{
  "d_model": 384,
  "n_head": 6,
  "qk_norm": false,
  "init": "normal",
  "init_std_o": 0.00335,
  "init_std_up": 0.0227,
  "init_std_down": 0.00335,
  "init_out_by_depth": true,
  "optimizer": "soap_variant",
  "warmup_steps": 200,
  "decay_shape": "sqrt",
  "final_lr_fraction": 0.05
}
Each number is 50 + 12 x the weight over its row's rms, rounded and kept within 0 to 99. Layers, rows and columns count from 0. The size before them is the row's rms in percent of the matrix's.

# q: layer 10 attention query, 384x384, rms 0.098, rows 14-26,78-90,141-154, columns 128-255
# k: layer 10 attention key, 128x384, rms 0.122, rows 13-26, columns 128-255
q141 090:58 68 44 48 52 58 42 48 21 33 45 47 21 45 44 24 43 65 47 40 47 17 53 59 56 77 58 53 43 51 68 29 42 45 27 49 41 58 73 59 35 43 47 32 58 54 62 33 45 37 56 41 63 45 48 54 58 75 51 73 49 25 53 44 36 60 44 52 57 54 64 76 27 33 35 60 46 69 32 44 61 34 57 53 66 24 39 67 36 53 59 58 31 46 34 46 47 37 21 50 39 61 58 42 60 43 57 45 50 53 41 35 52 42 67 45 39 61 25 55 48 44 39 57 76 66 49 74
k13 112:45 60 43 42 46 59 59 41 77 42 59 24 54 47 50 67 43 54 56 50 71 52 52 47 62 54 50 43 67 38 42 43 58 40 28 58 33 64 61 41 29 44 33 39 52 58 57 39 58 56 43 51 43 60 69 85 47 51 62 48 14 51 52 69 63 59 53 28 51 23 50 75 44 62 46 50 62 64 57 40 62 48 60 59 52 39 50 28 65 68 52 73 57 40 40 36 64 82 22 53 33 63 36 81 45 87 53 45 53 56 71 43 62 47 65 49 45 45 53 50 63 71 47 49 62 60 52 37
q14 127:47 43 26 61 39 40 61 50 43 64 65 52 40 46 59 60 45 46 41 50 37 66 44 63 35 38 43 37 34 50 73 72 33 31 29 51 30 55 54 67 54 41 71 57 54 57 65 54 53 34 51 60 34 47 53 56 49 82 47 50 38 70 50 43 58 43 52 42 68 42 46 43 26 47 33 56 40 83 82 56 56 55 48 46 42 41 48 57 31 40 52 59 43 44 53 46 63 54 58 49 64 48 43 39 45 50 32 72 52 59 26 49 79 46 46 56 58 52 49 66 69 48 45 57 44 60 53 63
q78 104:46 68 57 33 43 42 56 50 59 69 40 66 50 33 59 66 58 48 45 60 53 59 38 66 37 30 58 22 41 40 66 67 45 49 30 50 47 52 44 57 64 34 58 42 77 48 64 50 35 69 51 61 31 37 45 48 51 61 64 68 53 59 39 57 40 47 49 42 60 36 59 57 35 60 23 50 43 64 54 41 69 42 54 47 40 58 36 53 43 25 28 55 38 59 58 39 47 70 57 44 61 33 39 53 71 32 56 71 51 49 41 36 60 55 37 54 47 49 63 57 46 56 39 51 58 61 33 55
q142 091:64 52 59 43 47 68 55 33 49 58 47 15 28 50 71 41 62 79 50 21 40 51 22 58 58 49 54 40 35 42 58 48 42 44 31 70 42 43 47 44 47 51 66 56 41 59 48 37 36 80 22 73 52 58 58 45 39 52 39 59 43 48 38 49 48 61 54 44 44 33 37 51 47 35 50 56 39 68 48 48 55 36 57 52 35 50 45 59 62 52 56 58 50 54 53 48 48 41 66 39 50 32 36 17 64 75 44 63 35 55 59 53 53 78 52 53 49 59 55 56 42 30 38 44 54 52 28 59
k14 115:50 52 64 46 50 63 64 52 41 64 43 49 41 55 57 51 70 53 29 55 38 66 34 65 44 42 40 53 52 49 66 56 57 51 39 56 50 68 41 41 59 46 64 52 75 56 45 37 36 49 43 72 49 43 36 37 39 57 64 50 45 54 50 48 55 62 41 56 61 29 47 37 55 59 37 47 54 69 63 64 70 64 61 54 30 76 40 53 41 45 52 54 27 57 51 41 31 65 50 47 32 58 49 52 61 45 47 66 39 31 63 44 56 49 55 31 45 51 57 62 68 57 49 45 50 38 55 29
q15 117:59 35 40 63 62 55 60 54 46 45 56 37 46 62 56 46 68 39 46 63 54 63 46 38 33 63 70 45 51 37 42 46 50 68 59 49 53 52 65 58 35 43 48 40 48 33 58 40 57 34 52 44 47 33 65 55 62 36 59 65 66 40 60 53 72 43 35 40 63 41 72 58 60 43 55 52 58 41 60 33 46 46 78 48 43 54 63 82 58 30 60 53 25 37 22 32 46 43 44 50 53 70 55 53 53 74 63 64 61 55 47 69 53 46 68 68 39 72 57 44 51 53 39 62 38 45 60 60
q79 097:55 54 48 49 72 66 58 59 75 36 56 60 40 56 66 49 48 30 50 48 51 66 57 38 42 60 59 44 39 46 33 49 45 67 60 61 56 46 62 59 41 43 40 42 47 29 58 42 42 31 48 47 44 44 53 64 63 55 49 67 41 32 56 60 54 35 45 41 75 51 58 43 64 59 54 48 51 51 73 40 34 40 54 62 38 58 52 61 44 32 29 54 34 54 49 32 29 65 54 35 54 65 51 49 66 69 69 62 57 53 47 65 35 54 58 67 48 55 56 38 32 48 32 54 37 43 46 70
q143 077:66 47 33 43 39 57 15 63 65 37 60 51 60 61 49 58 62 32 42 72 40 59 41 64 45 49 40 42 40 51 55 56 50 50 45 22 39 61 54 65 42 34 56 49 37 52 39 40 66 35 66 56 32 45 56 44 38 50 41 65 47 69 49 44 54 45 54 82 48 67 47 69 39 63 50 41 53 55 28 38 47 37 49 36 51 54 56 63 48 44 49 42 47 34 41 35 33 49 56 56 21 36 40 67 45 44 50 64 56 65 61 46 55 65 50 56 45 41 37 33 65 51 52 45 62 58 47 40
k15 111:52 41 41 54 69 60 58 69 69 34 70 54 60 58 53 47 34 44 54 34 53 51 61 43 50 65 32 60 52 53 44 72 42 42 44 50 34 35 57 29 42 57 38 37 35 35 52 66 55 46 56 42 44 52 55 56 60 50 51 76 62 39 57 42 56 33 52 59 72 44 56 47 61 59 62 46 55 23 51 41 33 41 56 49 51 68 52 47 36 47 45 39 49 34 56 52 34 79 67 30 50 14 34 58 55 67 44 38 51 48 38 66 60 46 49 65 69 69 47 22 42 62 47 48 56 25 42 38
q16 119:57 43 34 45 49 39 51 64 42 39 32 66 58 60 71 53 36 64 49 60 44 59 50 61 43 44 63 38 69 65 54 61 59 40 46 40 59 57 70 53 42 44 42 67 53 54 72 55 71 57 70 68 23 41 38 36 47 54 53 69 57 58 51 41 59 61 55 37 34 48 67 39 46 48 48 40 49 64 32 33 42 50 56 41 51 24 66 60 64 55 56 38 52 45 62 65 62 50 55 66 69 70 64 64 67 56 45 51 34 46 42 36 49 55 58 47 58 51 25 34 54 41 39 85 58 46 33 55
q80 099:49 31 48 40 53 39 26 71 48 29 38 56 57 54 72 58 41 71 43 76 26 50 64 58 53 38 68 31 63 87 69 55 67 48 39 46 40 51 73 68 38 27 56 46 46 46 62 44 60 72 42 70 39 56 38 44 44 77 49 52 48 73 54 31 60 66 42 37 41 49 74 46 38 42 38 44 57 63 45 29 50 49 51 46 54 40 48 52 63 52 58 58 61 66 61 64 51 63 64 41 54 65 62 50 66 45 45 63 39 56 38 42 67 55 43 38 45 37 45 40 69 63 42 51 65 51 65 50
q144 087:50 74 49 24 58 42 57 32 44 36 53 56 35 72 68 39 34 43 35 35 43 45 56 38 64 50 52 33 27 63 59 60 53 46 55 37 65 42 71 55 34 51 47 36 32 24 53 32 46 50 28 60 51 54 41 36 41 55 36 51 58 45 56 52 58 71 43 48 58 42 75 52 48 56 60 43 51 63 56 68 27 36 57 24 34 59 47 26 46 83 37 46 46 37 29 37 58 45 66 38 49 39 50 36 25 39 55 49 48 47 52 32 49 39 55 35 38 60 42 43 72 61 57 76 64 52 48 59
k16 110:51 48 75 34 46 47 54 50 19 47 25 68 50 51 66 56 56 60 49 86 34 49 51 43 73 42 45 39 60 60 78 64 59 50 28 37 52 45 72 52 37 55 51 56 52 47 49 37 69 37 44 55 39 51 31 23 56 55 55 49 37 75 63 65 64 78 41 48 47 53 47 53 27 60 63 59 33 48 48 25 46 63 42 42 61 47 50 52 50 56 51 62 55 27 45 67 30 40 39 43 37 61 48 34 35 48 67 34 65 81 36 50 76 55 51 56 50 48 52 47 55 64 52 40 50 61 51 25
q17 122:59 59 41 55 46 67 61 44 50 34 58 46 43 35 38 54 28 57 45 47 42 49 62 55 73 43 85 43 55 34 29 53 44 53 59 54 54 44 64 51 36 54 47 57 40 73 66 39 41 53 55 57 61 41 59 40 54 54 51 46 34 55 29 66 48 45 38 49 54 34 45 60 77 56 50 55 52 56 29 68 11 51 38 38 72 64 46 41 34 44 28 51 41 77 45 46 48 63 50 62 58 48 38 38 46 71 65 45 64 41 43 69 68 51 39 55 43 51 43 49 54 60 52 43 51 52 52 27
q81 100:50 56 33 71 57 39 64 69 71 50 60 43 46 36 42 55 43 56 62 46 60 39 57 44 62 39 68 62 60 37 45 57 42 51 68 37 64 41 55 34 49 29 57 49 55 70 41 52 45 55 59 49 51 45 42 43 44 59 69 47 53 41 22 63 51 63 49 30 51 32 55 50 69 47 55 67 58 56 48 61 31 52 59 41 76 53 52 60 33 33 60 45 52 76 41 56 48 51 72 42 45 48 41 47 35 74 48 53 46 22 52 52 64 53 43 48 41 56 49 49 44 58 50 35 56 30 55 15
q145 081:51 56 45 59 39 39 52 40 38 48 52 58 64 52 33 62 40 58 38 38 37 52 68 50 36 53 55 43 51 48 62 35 43 58 55 49 39 64 51 63 51 50 24 56 69 48 42 62 57 63 45 62 56 66 53 42 45 62 84 56 61 56 47 42 37 57 59 65 45 66 49 28 60 69 63 65 59 74 40 60 49 61 64 50 55 51 52 52 46 35 37 56 34 41 58 47 63 63 66 43 27 47 57 31 42 62 64 35 51 60 46 79 68 77 30 56 41 61 47 39 65 46 68 41 52 49 62 49
k17 118:48 57 36 66 43 49 50 67 54 46 77 42 49 50 36 64 49 52 73 55 45 44 52 39 49 35 59 51 62 62 47 70 47 44 64 38 63 55 43 47 35 38 49 65 55 54 45 58 37 62 75 41 53 28 64 45 43 38 53 65 67 43 43 68 64 45 59 46 49 43 52 48 57 71 34 59 59 63 49 64 60 57 57 34 62 41 74 84 56 42 54 44 75 77 41 35 55 52 47 19 46 49 50 45 58 63 47 49 50 47 42 63 65 49 51 52 30 60 46 63 46 57 32 54 57 41 63 63
q18 123:52 41 20 52 38 42 59 41 62 48 50 47 37 30 47 45 45 36 40 48 50 59 37 67 60 53 31 31 39 52 48 45 55 48 45 39 43 44 57 49 34 78 59 53 61 49 41 46 47 77 59 47 55 55 64 44 47 60 57 48 31 43 63 53 36 65 43 55 39 60 53 52 60 34 62 50 36 47 51 64 77 59 51 53 47 59 62 46 71 58 70 80 52 27 43 54 30 49 59 61 53 19 44 50 49 21 43 41 22 33 61 56 65 52 57 54 37 45 56 41 68 36 37 61 63 38 53 53
q82 100:43 51 44 75 34 36 49 50 62 32 49 45 26 47 52 50 47 57 35 54 65 53 41 50 57 56 31 45 41 58 50 52 63 67 68 33 42 49 49 46 51 65 49 59 66 68 39 56 64 67 41 44 54 72 56 42 53 67 55 76 50 29 46 71 30 61 40 61 49 55 53 35 50 43 70 56 39 30 48 60 81 56 43 44 45 67 59 49 79 44 62 69 41 32 42 57 26 55 46 49 59 18 59 62 42 45 20 42 35 37 50 64 48 37 45 52 32 54 58 43 55 50 33 53 57 51 59 50
q146 086:40 44 33 72 50 51 63 59 61 44 49 67 52 55 47 65 48 46 43 58 42 88 64 58 57 37 60 61 64 34 56 64 47 27 50 34 50 62 49 54 63 42 67 60 69 59 49 77 72 54 41 55 44 52 70 45 51 54 58 47 34 40 62 53 50 60 54 54 41 49 62 48 71 62 43 29 45 36 40 51 54 52 62 73 62 55 54 53 58 67 61 72 47 59 64 53 47 86 43 38 48 35 58 36 42 37 48 59 47 56 77 52 61 60 50 48 44 59 52 38 39 58 60 70 57 40 47 64
k18 120:46 58 68 89 30 55 59 57 50 36 52 60 23 40 45 44 66 55 40 49 65 50 43 54 53 60 36 39 27 59 43 55 60 70 64 34 45 46 27 35 33 46 58 61 40 81 44 43 43 65 51 68 51 77 55 47 46 52 54 66 60 41 46 57 28 46 62 43 49 42 40 38 41 51 62 61 63 50 39 50 86 65 55 43 42 51 48 38 45 62 56 59 45 40 60 52 43 53 41 56 58 40 47 72 34 62 30 48 53 56 45 56 46 40 50 58 35 65 23 50 49 51 51 38 59 39 64 41
q19 124:50 79 70 52 50 74 52 55 33 55 32 42 62 49 43 36 64 66 35 48 41 54 36 34 49 31 58 48 55 30 42 74 56 48 46 27 64 56 49 42 56 44 59 45 29 65 54 69 59 53 57 54 53 38 59 50 54 47 64 69 68 49 59 55 64 35 55 45 43 59 38 62 51 56 61 40 40 82 55 42 52 41 48 43 50 33 57 47 61 54 39 82 59 64 68 29 43 38 76 59 49 61 27 75 43 61 61 72 52 45 39 50 60 40 63 61 42 42 65 50 38 47 38 52 60 45 23 47
q83 104:58 69 45 35 59 69 54 68 42 56 41 41 58 41 50 66 58 55 31 36 37 58 41 19 54 35 66 58 46 23 43 52 67 49 45 35 55 50 43 34 60 69 53 67 43 58 46 63 63 51 57 56 64 40 52 50 44 33 48 82 71 66 42 54 62 50 43 45 48 49 34 44 55 58 69 54 35 59 63 51 35 51 31 34 58 29 36 63 68 60 57 65 57 52 46 25 50 37 66 62 34 51 39 55 36 61 54 32 65 46 28 41 61 58 58 60 56 41 56 41 40 60 49 56 46 44 20 36
q147 081:61 64 56 38 56 53 43 45 67 41 49 40 54 56 33 52 53 59 58 41 51 47 51 87 58 45 56 37 36 49 61 65 55 40 56 55 41 55 21 32 43 63 41 52 57 34 63 49 39 65 40 75 46 42 44 51 49 66 43 67 40 52 46 46 44 55 52 52 75 52 51 38 65 56 47 41 54 57 28 31 47 48 70 41 39 27 63 42 47 64 45 66 57 41 70 29 53 62 81 57 32 41 26 52 54 62 75 59 39 52 48 61 72 50 79 36 51 43 51 48 48 51 55 42 59 49 57 44
k19 114:65 54 47 30 56 49 43 61 32 66 68 55 38 54 28 58 63 59 52 46 60 43 24 43 67 38 70 70 10 37 41 57 60 26 45 54 57 66 60 64 38 56 49 58 55 57 45 48 65 42 53 59 42 51 57 44 34 33 34 85 60 74 43 52 59 62 67 75 27 51 40 44 39 81 70 60 52 67 57 62 41 38 51 40 46 72 47 39 56 46 52 44 58 49 41 44 63 44 58 76 38 53 37 53 43 57 45 30 56 51 42 32 59 64 53 52 56 42 54 37 56 51 23 34 43 36 53 31
q20 115:56 49 55 47 35 68 46 69 45 46 52 43 62 77 56 28 55 59 61 42 50 60 58 40 63 69 72 65 55 61 47 65 69 40 30 47 41 52 37 62 59 40 45 53 62 38 54 53 38 38 41 28 61 54 47 47 65 40 62 42 24 41 49 52 40 56 50 49 44 40 71 48 33 39 51 59 43 64 45 52 57 50 43 48 67 18 42 58 41 29 39 53 36 61 42 65 63 55 51 51 43 41 63 52 64 55 56 59 42 42 72 40 48 58 37 55 46 34 72 38 58 66 52 49 58 33 58 72
q84 103:58 59 87 49 40 58 56 59 44 48 52 33 43 47 50 44 50 70 65 50 43 66 60 44 76 54 63 62 61 42 47 58 73 41 40 49 42 56 60 45 46 65 53 59 69 52 66 45 41 54 41 24 48 46 47 60 63 47 55 42 40 41 30 56 43 59 36 39 57 41 67 43 45 37 45 60 41 62 50 59 47 58 42 27 45 34 52 32 38 42 52 63 37 54 38 62 32 46 34 44 40 24 62 67 63 58 48 52 55 37 67 52 61 52 60 44 43 57 73 48 47 48 59 42 61 40 56 53
q148 082:56 53 25 40 24 38 47 34 66 52 65 41 64 40 69 30 49 67 41 58 40 68 51 51 71 75 51 52 47 49 58 44 56 58 59 34 48 48 66 51 55 62 29 65 45 52 57 37 41 51 46 58 45 50 51 58 40 41 36 34 53 60 53 67 47 57 32 61 53 39 55 50 54 34 64 21 71 58 43 48 58 28 47 26 45 46 56 49 12 39 36 49 38 44 53 53 51 59 47 58 69 62 38 46 38 58 42 68 54 47 81 44 50 42 70 55 44 45 59 17 37 59 33 48 41 40 45 45
k20 109:57 44 62 53 48 42 55 62 51 47 40 52 53 35 51 52 49 55 51 33 39 47 61 53 79 50 58 60 53 28 78 50 53 36 45 40 46 57 62 29 46 65 59 42 64 39 41 43 54 49 51 53 53 37 44 77 46 46 65 39 54 52 41 64 32 61 29 45 45 48 67 52 48 43 52 63 42 71 53 66 52 48 42 38 48 49 79 44 49 52 42 44 36 43 34 70 47 18 22 43 54 29 51 77 61 48 48 54 40 36 42 63 50 57 49 45 25 43 72 63 39 49 38 59 55 45 52 41
q21 125:49 37 50 39 72 39 72 47 40 50 36 59 61 26 55 63 54 55 33 42 46 22 59 56 57 74 54 65 37 35 39 58 55 57 42 61 40 53 41 41 65 55 39 40 55 44 32 43 45 50 36 35 60 27 56 23 49 55 46 40 58 59 53 59 54 31 41 40 31 57 36 65 48 39 70 63 44 59 35 60 48 52 66 51 71 51 26 61 43 41 37 45 45 51 47 70 42 49 35 44 72 51 46 50 63 50 72 40 28 66 69 41 09 37 55 39 66 49 45 52 64 77 48 54 67 67 46 65
q85 101:46 25 67 35 61 49 50 44 44 61 40 36 74 25 42 62 68 47 52 56 36 19 52 47 51 42 47 65 43 23 51 44 69 70 54 53 57 42 55 36 72 66 35 52 46 28 57 53 51 54 40 39 42 46 61 16 61 43 56 56 49 53 54 59 46 52 49 54 38 48 40 62 51 44 64 53 42 59 55 53 68 23 61 64 54 43 34 41 42 54 34 62 58 46 32 45 38 42 36 50 48 50 64 57 66 67 63 57 47 54 42 58 31 36 63 35 64 44 42 39 65 52 47 52 62 63 48 74
q149 083:60 36 61 19 47 54 60 38 27 73 29 43 49 37 36 59 64 65 57 62 37 35 48 50 52 52 45 49 50 30 62 40 84 57 60 36 45 55 53 54 47 46 31 55 36 36 46 43 38 65 44 48 47 44 42 32 62 44 41 49 68 35 50 56 26 48 38 63 54 61 55 63 54 24 66 47 62 44 61 68 53 43 51 26 33 63 56 47 49 58 47 44 46 48 50 54 43 53 65 66 49 46 63 63 45 43 41 57 16 39 43 47 67 47 49 51 75 71 35 29 59 50 65 24 63 50 26 55
k21 119:75 33 63 19 41 53 43 28 51 71 41 70 66 29 33 48 63 67 50 46 53 44 60 32 51 35 76 32 38 39 71 45 38 48 48 65 64 54 58 31 60 46 53 46 32 41 50 36 56 44 41 50 72 52 61 36 46 57 56 58 56 50 45 56 42 35 47 61 31 45 50 59 72 44 64 53 45 49 52 52 46 54 51 54 29 58 47 60 47 46 42 68 61 70 37 34 49 26 36 48 36 48 58 54 48 63 45 65 44 48 41 54 58 58 55 35 34 47 39 26 52 59 63 56 48 60 50 66
q22 118:78 55 54 46 62 49 23 44 50 54 52 54 41 38 45 42 52 64 29 51 55 38 50 42 48 49 44 44 34 79 51 51 50 54 18 55 56 43 52 52 75 56 62 45 66 42 59 53 43 72 32 45 42 47 68 50 56 37 70 59 46 44 36 44 52 46 53 57 38 52 47 45 65 44 66 54 68 76 45 48 42 52 52 56 64 31 50 67 40 34 32 55 38 41 36 41 40 47 54 68 26 40 43 41 38 43 60 61 51 57 52 41 58 44 33 56 53 45 54 47 41 48 24 55 55 40 61 50
q86 103:66 42 55 49 50 69 28 42 55 65 57 28 37 48 28 25 36 73 46 56 57 26 44 44 49 47 61 28 17 57 58 38 40 55 37 50 22 67 57 45 53 54 58 31 61 44 63 57 42 56 25 60 28 55 61 53 59 46 82 53 55 48 33 50 52 69 60 46 51 41 37 60 61 45 58 49 49 55 30 52 54 57 61 39 59 35 41 61 45 51 32 73 49 44 69 64 46 55 49 63 33 56 48 39 42 58 51 80 57 43 36 45 49 53 44 57 47 50 46 63 34 46 24 41 65 42 71 47
q150 081:60 74 49 34 21 60 33 57 65 77 64 62 39 33 51 42 48 43 31 60 71 44 43 39 53 55 48 44 54 57 37 54 30 62 57 62 17 40 48 33 58 59 57 48 67 54 42 40 46 50 52 72 46 64 61 57 72 71 51 59 49 47 32 42 58 73 64 59 46 45 34 45 56 37 54 46 63 70 56 52 52 71 59 50 46 58 61 47 46 27 47 41 74 50 72 42 55 43 40 54 58 54 33 43 58 49 60 58 42 42 50 46 54 61 53 36 47 56 25 66 30 43 53 41 60 46 51 50
k22 114:66 37 66 37 46 37 27 27 43 56 67 40 36 39 50 68 50 68 44 61 51 39 45 69 44 43 49 58 45 45 38 53 62 52 63 42 40 77 54 48 68 67 47 46 83 46 40 22 50 60 37 45 33 56 43 41 59 48 53 39 50 48 56 68 55 62 68 51 67 79 27 37 46 38 45 59 30 52 39 54 47 40 55 50 47 47 53 63 47 52 36 58 72 56 48 57 60 41 33 65 31 55 66 37 38 32 56 61 29 48 32 44 38 52 44 45 49 70 44 65 40 53 40 54 60 50 72 62
q23 126:55 68 71 42 57 44 55 36 72 68 80 79 41 47 55 40 36 49 48 46 61 32 43 63 38 42 57 55 24 35 24 48 50 58 66 50 67 75 45 67 46 40 51 54 36 47 42 67 70 31 47 58 21 47 59 51 61 36 65 72 47 33 40 36 79 42 67 54 54 61 61 49 50 53 46 28 31 51 45 37 54 53 68 31 58 38 49 35 50 76 71 49 42 48 29 66 47 60 34 56 66 41 51 69 67 40 41 51 51 45 54 58 40 60 68 42 53 59 59 67 65 58 71 53 54 63 49 45
q87 104:48 55 62 56 43 68 53 45 75 62 79 72 39 34 47 37 51 52 50 29 60 43 26 79 35 48 62 66 29 41 32 36 38 38 56 53 47 54 47 66 69 60 57 55 42 58 53 82 68 39 43 46 26 48 56 41 54 39 57 55 47 44 50 33 49 56 44 40 60 62 52 52 56 43 43 42 44 57 53 30 42 70 53 45 58 48 55 31 58 60 62 56 23 52 47 72 59 60 34 59 57 44 58 71 40 46 44 58 42 43 49 47 52 58 73 39 56 65 60 62 51 49 48 53 55 49 38 71
q151 082:60 68 55 41 50 57 42 52 71 67 59 53 35 53 42 75 47 70 50 49 47 32 49 56 50 48 48 54 51 50 41 41 59 72 77 50 34 46 57 79 47 30 61 39 59 64 46 60 65 33 59 48 41 36 31 51 43 45 61 33 14 30 47 46 59 45 44 40 57 54 72 55 42 59 38 43 45 61 37 41 48 51 54 68 58 56 48 55 31 50 43 67 55 48 39 63 40 52 39 54 69 47 44 51 33 41 49 51 52 49 51 43 43 45 54 64 36 56 48 59 46 52 52 39 55 47 52 48
k23 121:63 45 57 42 68 58 30 46 53 45 68 47 36 51 59 43 48 45 49 56 55 44 33 68 19 48 32 72 30 50 52 36 49 29 51 30 50 38 43 68 84 68 63 66 32 60 42 79 68 40 38 28 46 32 39 51 52 35 57 39 43 38 45 34 48 45 35 40 47 39 49 39 54 56 46 35 52 47 37 57 58 55 55 61 73 43 66 35 40 57 36 52 28 60 51 57 49 59 44 54 60 56 40 62 44 55 34 48 40 57 55 69 43 54 62 50 45 64 61 65 49 30 49 42 60 47 57 48
q24 119:55 50 38 69 41 43 49 64 74 52 49 47 22 61 65 55 74 65 38 58 53 35 54 44 52 52 66 43 51 36 38 33 63 50 47 33 39 43 47 64 55 37 43 63 42 43 45 58 46 41 49 62 59 42 60 29 47 54 57 54 66 66 39 53 47 32 47 48 49 57 39 73 54 54 58 46 60 47 51 45 37 31 34 49 47 28 39 47 45 55 49 37 57 51 68 84 48 34 62 52 43 37 32 35 30 33 47 45 92 38 54 47 45 33 59 68 66 58 62 52 41 41 75 32 63 47 53 53
q88 104:42 54 54 61 48 60 45 56 70 43 40 34 46 70 53 56 69 51 42 63 48 35 54 38 54 56 63 40 54 49 43 48 57 66 34 56 42 39 35 75 37 60 38 59 49 44 56 60 52 52 48 56 63 47 60 42 57 53 46 36 71 47 30 39 63 42 48 32 46 35 59 70 57 58 66 41 63 58 59 64 31 26 44 46 53 64 56 50 57 61 68 53 65 54 63 67 65 49 61 54 65 46 44 45 51 38 54 60 73 62 43 38 31 45 52 68 71 56 72 50 44 29 61 34 48 40 75 59
q152 079:59 44 46 48 49 63 59 49 61 35 44 56 45 68 53 42 63 49 30 64 40 46 73 54 59 51 52 20 58 42 55 44 52 24 29 49 30 60 53 50 64 41 40 53 67 14 51 53 50 54 41 66 43 61 67 41 47 42 36 37 45 47 57 41 51 60 28 63 52 31 47 54 28 55 51 53 68 56 67 40 57 50 44 51 41 42 45 27 39 63 59 54 49 57 53 49 58 41 47 56 29 35 58 41 62 42 47 76 44 55 40 34 37 54 58 35 75 63 58 66 42 67 54 32 57 28 76 43
k24 119:27 53 33 60 50 55 47 55 54 43 57 40 27 58 62 53 62 52 47 53 49 55 61 44 46 43 39 44 39 31 41 36 38 60 36 60 45 56 44 77 43 37 18 77 47 38 63 53 48 45 64 79 53 48 65 37 42 55 40 35 77 47 39 41 64 43 54 47 50 47 61 61 48 39 63 46 69 42 60 74 41 35 55 46 65 60 64 48 44 67 64 55 57 43 53 62 48 58 56 69 54 47 55 49 64 35 55 51 58 58 63 43 48 55 49 43 60 54 35 51 44 29 53 47 61 45 63 68
q25 117:49 54 36 38 47 43 54 59 45 65 50 39 55 46 66 69 68 50 50 43 59 51 51 42 76 42 50 52 39 68 47 57 47 65 53 52 61 61 43 58 50 62 47 54 53 55 51 56 44 34 57 50 69 43 40 73 64 50 45 53 62 35 51 56 23 59 41 69 48 43 57 53 31 36 48 37 49 46 39 50 49 46 55 57 61 44 59 46 61 51 35 54 55 47 48 31 31 30 46 53 44 67 55 45 47 68 31 38 71 24 45 51 47 43 27 35 70 44 45 34 43 45 56 64 50 50 20 62
q89 101:56 69 47 49 78 38 57 46 46 81 60 58 56 32 60 60 70 39 59 35 53 53 46 42 70 52 62 42 39 46 52 42 31 72 53 49 56 57 46 54 37 64 56 68 60 58 57 59 44 55 49 58 68 49 34 59 78 44 30 56 72 38 75 60 45 57 49 59 40 49 44 51 31 44 51 40 50 52 46 30 60 39 43 44 39 32 57 50 59 71 52 61 36 30 58 51 46 40 36 49 40 55 64 54 51 70 58 30 60 41 44 39 61 51 38 27 56 47 44 62 42 29 49 61 51 48 35 53
q153 088:46 57 53 31 51 62 61 55 57 50 57 36 49 23 59 42 42 49 55 31 50 36 39 57 71 53 28 41 33 56 47 57 59 51 65 36 58 33 45 59 54 38 54 56 64 69 50 50 55 70 46 54 62 40 43 67 79 61 31 44 63 47 47 57 44 50 49 46 57 42 43 26 54 34 38 45 15 64 56 56 64 40 38 27 60 58 80 59 50 75 43 44 52 68 61 52 28 36 55 53 44 52 24 54 50 65 66 40 70 43 48 46 15 59 56 40 70 59 58 58 44 37 65 67 57 65 37 40
k25 114:68 52 61 48 58 51 37 54 61 75 66 51 50 36 60 59 74 39 49 35 54 56 68 52 43 50 53 25 66 42 57 26 25 36 46 53 74 48 39 47 35 70 54 48 45 57 56 46 33 63 41 75 52 40 56 55 59 52 42 64 60 48 64 58 38 51 58 44 44 46 34 44 38 27 51 72 46 66 43 52 57 19 31 34 55 38 71 55 51 53 56 52 35 52 60 32 46 48 53 51 56 52 46 45 49 76 49 50 35 52 53 45 61 47 65 34 38 48 49 75 28 42 43 49 54 51 43 56
q26 115:64 51 65 51 50 47 43 72 49 57 48 31 52 48 56 57 51 24 33 46 20 66 48 43 35 56 28 46 48 56 35 60 37 38 47 65 54 48 64 38 47 58 43 45 47 37 45 39 46 50 54 41 32 48 43 40 66 61 47 53 57 37 48 59 63 53 52 29 43 71 29 61 21 43 30 53 41 59 42 60 74 36 43 40 46 29 45 31 45 45 45 38 44 66 59 55 67 29 60 45 42 44 49 61 57 55 46 48 25 39 69 63 64 61 72 60 51 48 36 59 62 41 35 51 49 55 53 34
q90 103:65 48 72 63 51 46 35 53 41 49 55 39 56 44 52 49 57 31 47 22 29 63 63 59 34 45 42 59 56 48 53 51 40 50 65 65 65 59 63 62 42 58 43 61 51 49 48 51 53 66 72 57 25 41 48 53 68 46 48 51 49 29 38 63 62 56 52 40 45 70 48 56 36 52 41 54 53 40 51 62 57 41 32 42 57 50 37 46 50 49 51 49 58 63 53 73 60 43 70 51 66 62 59 56 52 64 60 52 40 27 75 65 40 50 58 47 51 49 54 45 50 43 60 53 49 27 51 40
q154 085:69 58 67 38 37 60 55 37 78 63 56 22 56 57 60 52 39 41 51 63 48 48 57 54 47 38 35 50 58 51 37 66 45 52 35 41 39 25 53 30 29 64 34 48 49 49 40 47 48 55 60 45 63 54 63 56 41 66 38 26 57 48 49 74 62 59 22 64 46 61 55 50 60 20 59 58 63 50 60 49 61 54 31 56 64 36 68 62 61 42 61 46 44 55 36 64 84 54 64 38 55 54 64 52 38 58 53 36 40 39 60 50 38 52 54 69 42 39 52 48 55 40 48 47 48 36 69 40
k26 113:54 47 46 57 52 44 63 56 55 42 49 42 38 44 39 46 53 30 50 45 68 55 49 39 34 67 61 42 51 52 58 68 40 46 73 39 65 40 53 66 53 56 55 73 48 40 66 50 49 65 53 45 19 33 46 44 42 45 46 30 43 30 38 56 71 75 48 41 55 57 32 50 46 40 49 66 41 70 49 45 41 52 38 48 73 52 45 42 46 39 51 48 48 72 37 63 47 54 68 61 58 61 44 57 48 59 65 18 38 18 48 62 27 27 63 53 46 50 51 42 54 37 53 45 49 43 66 58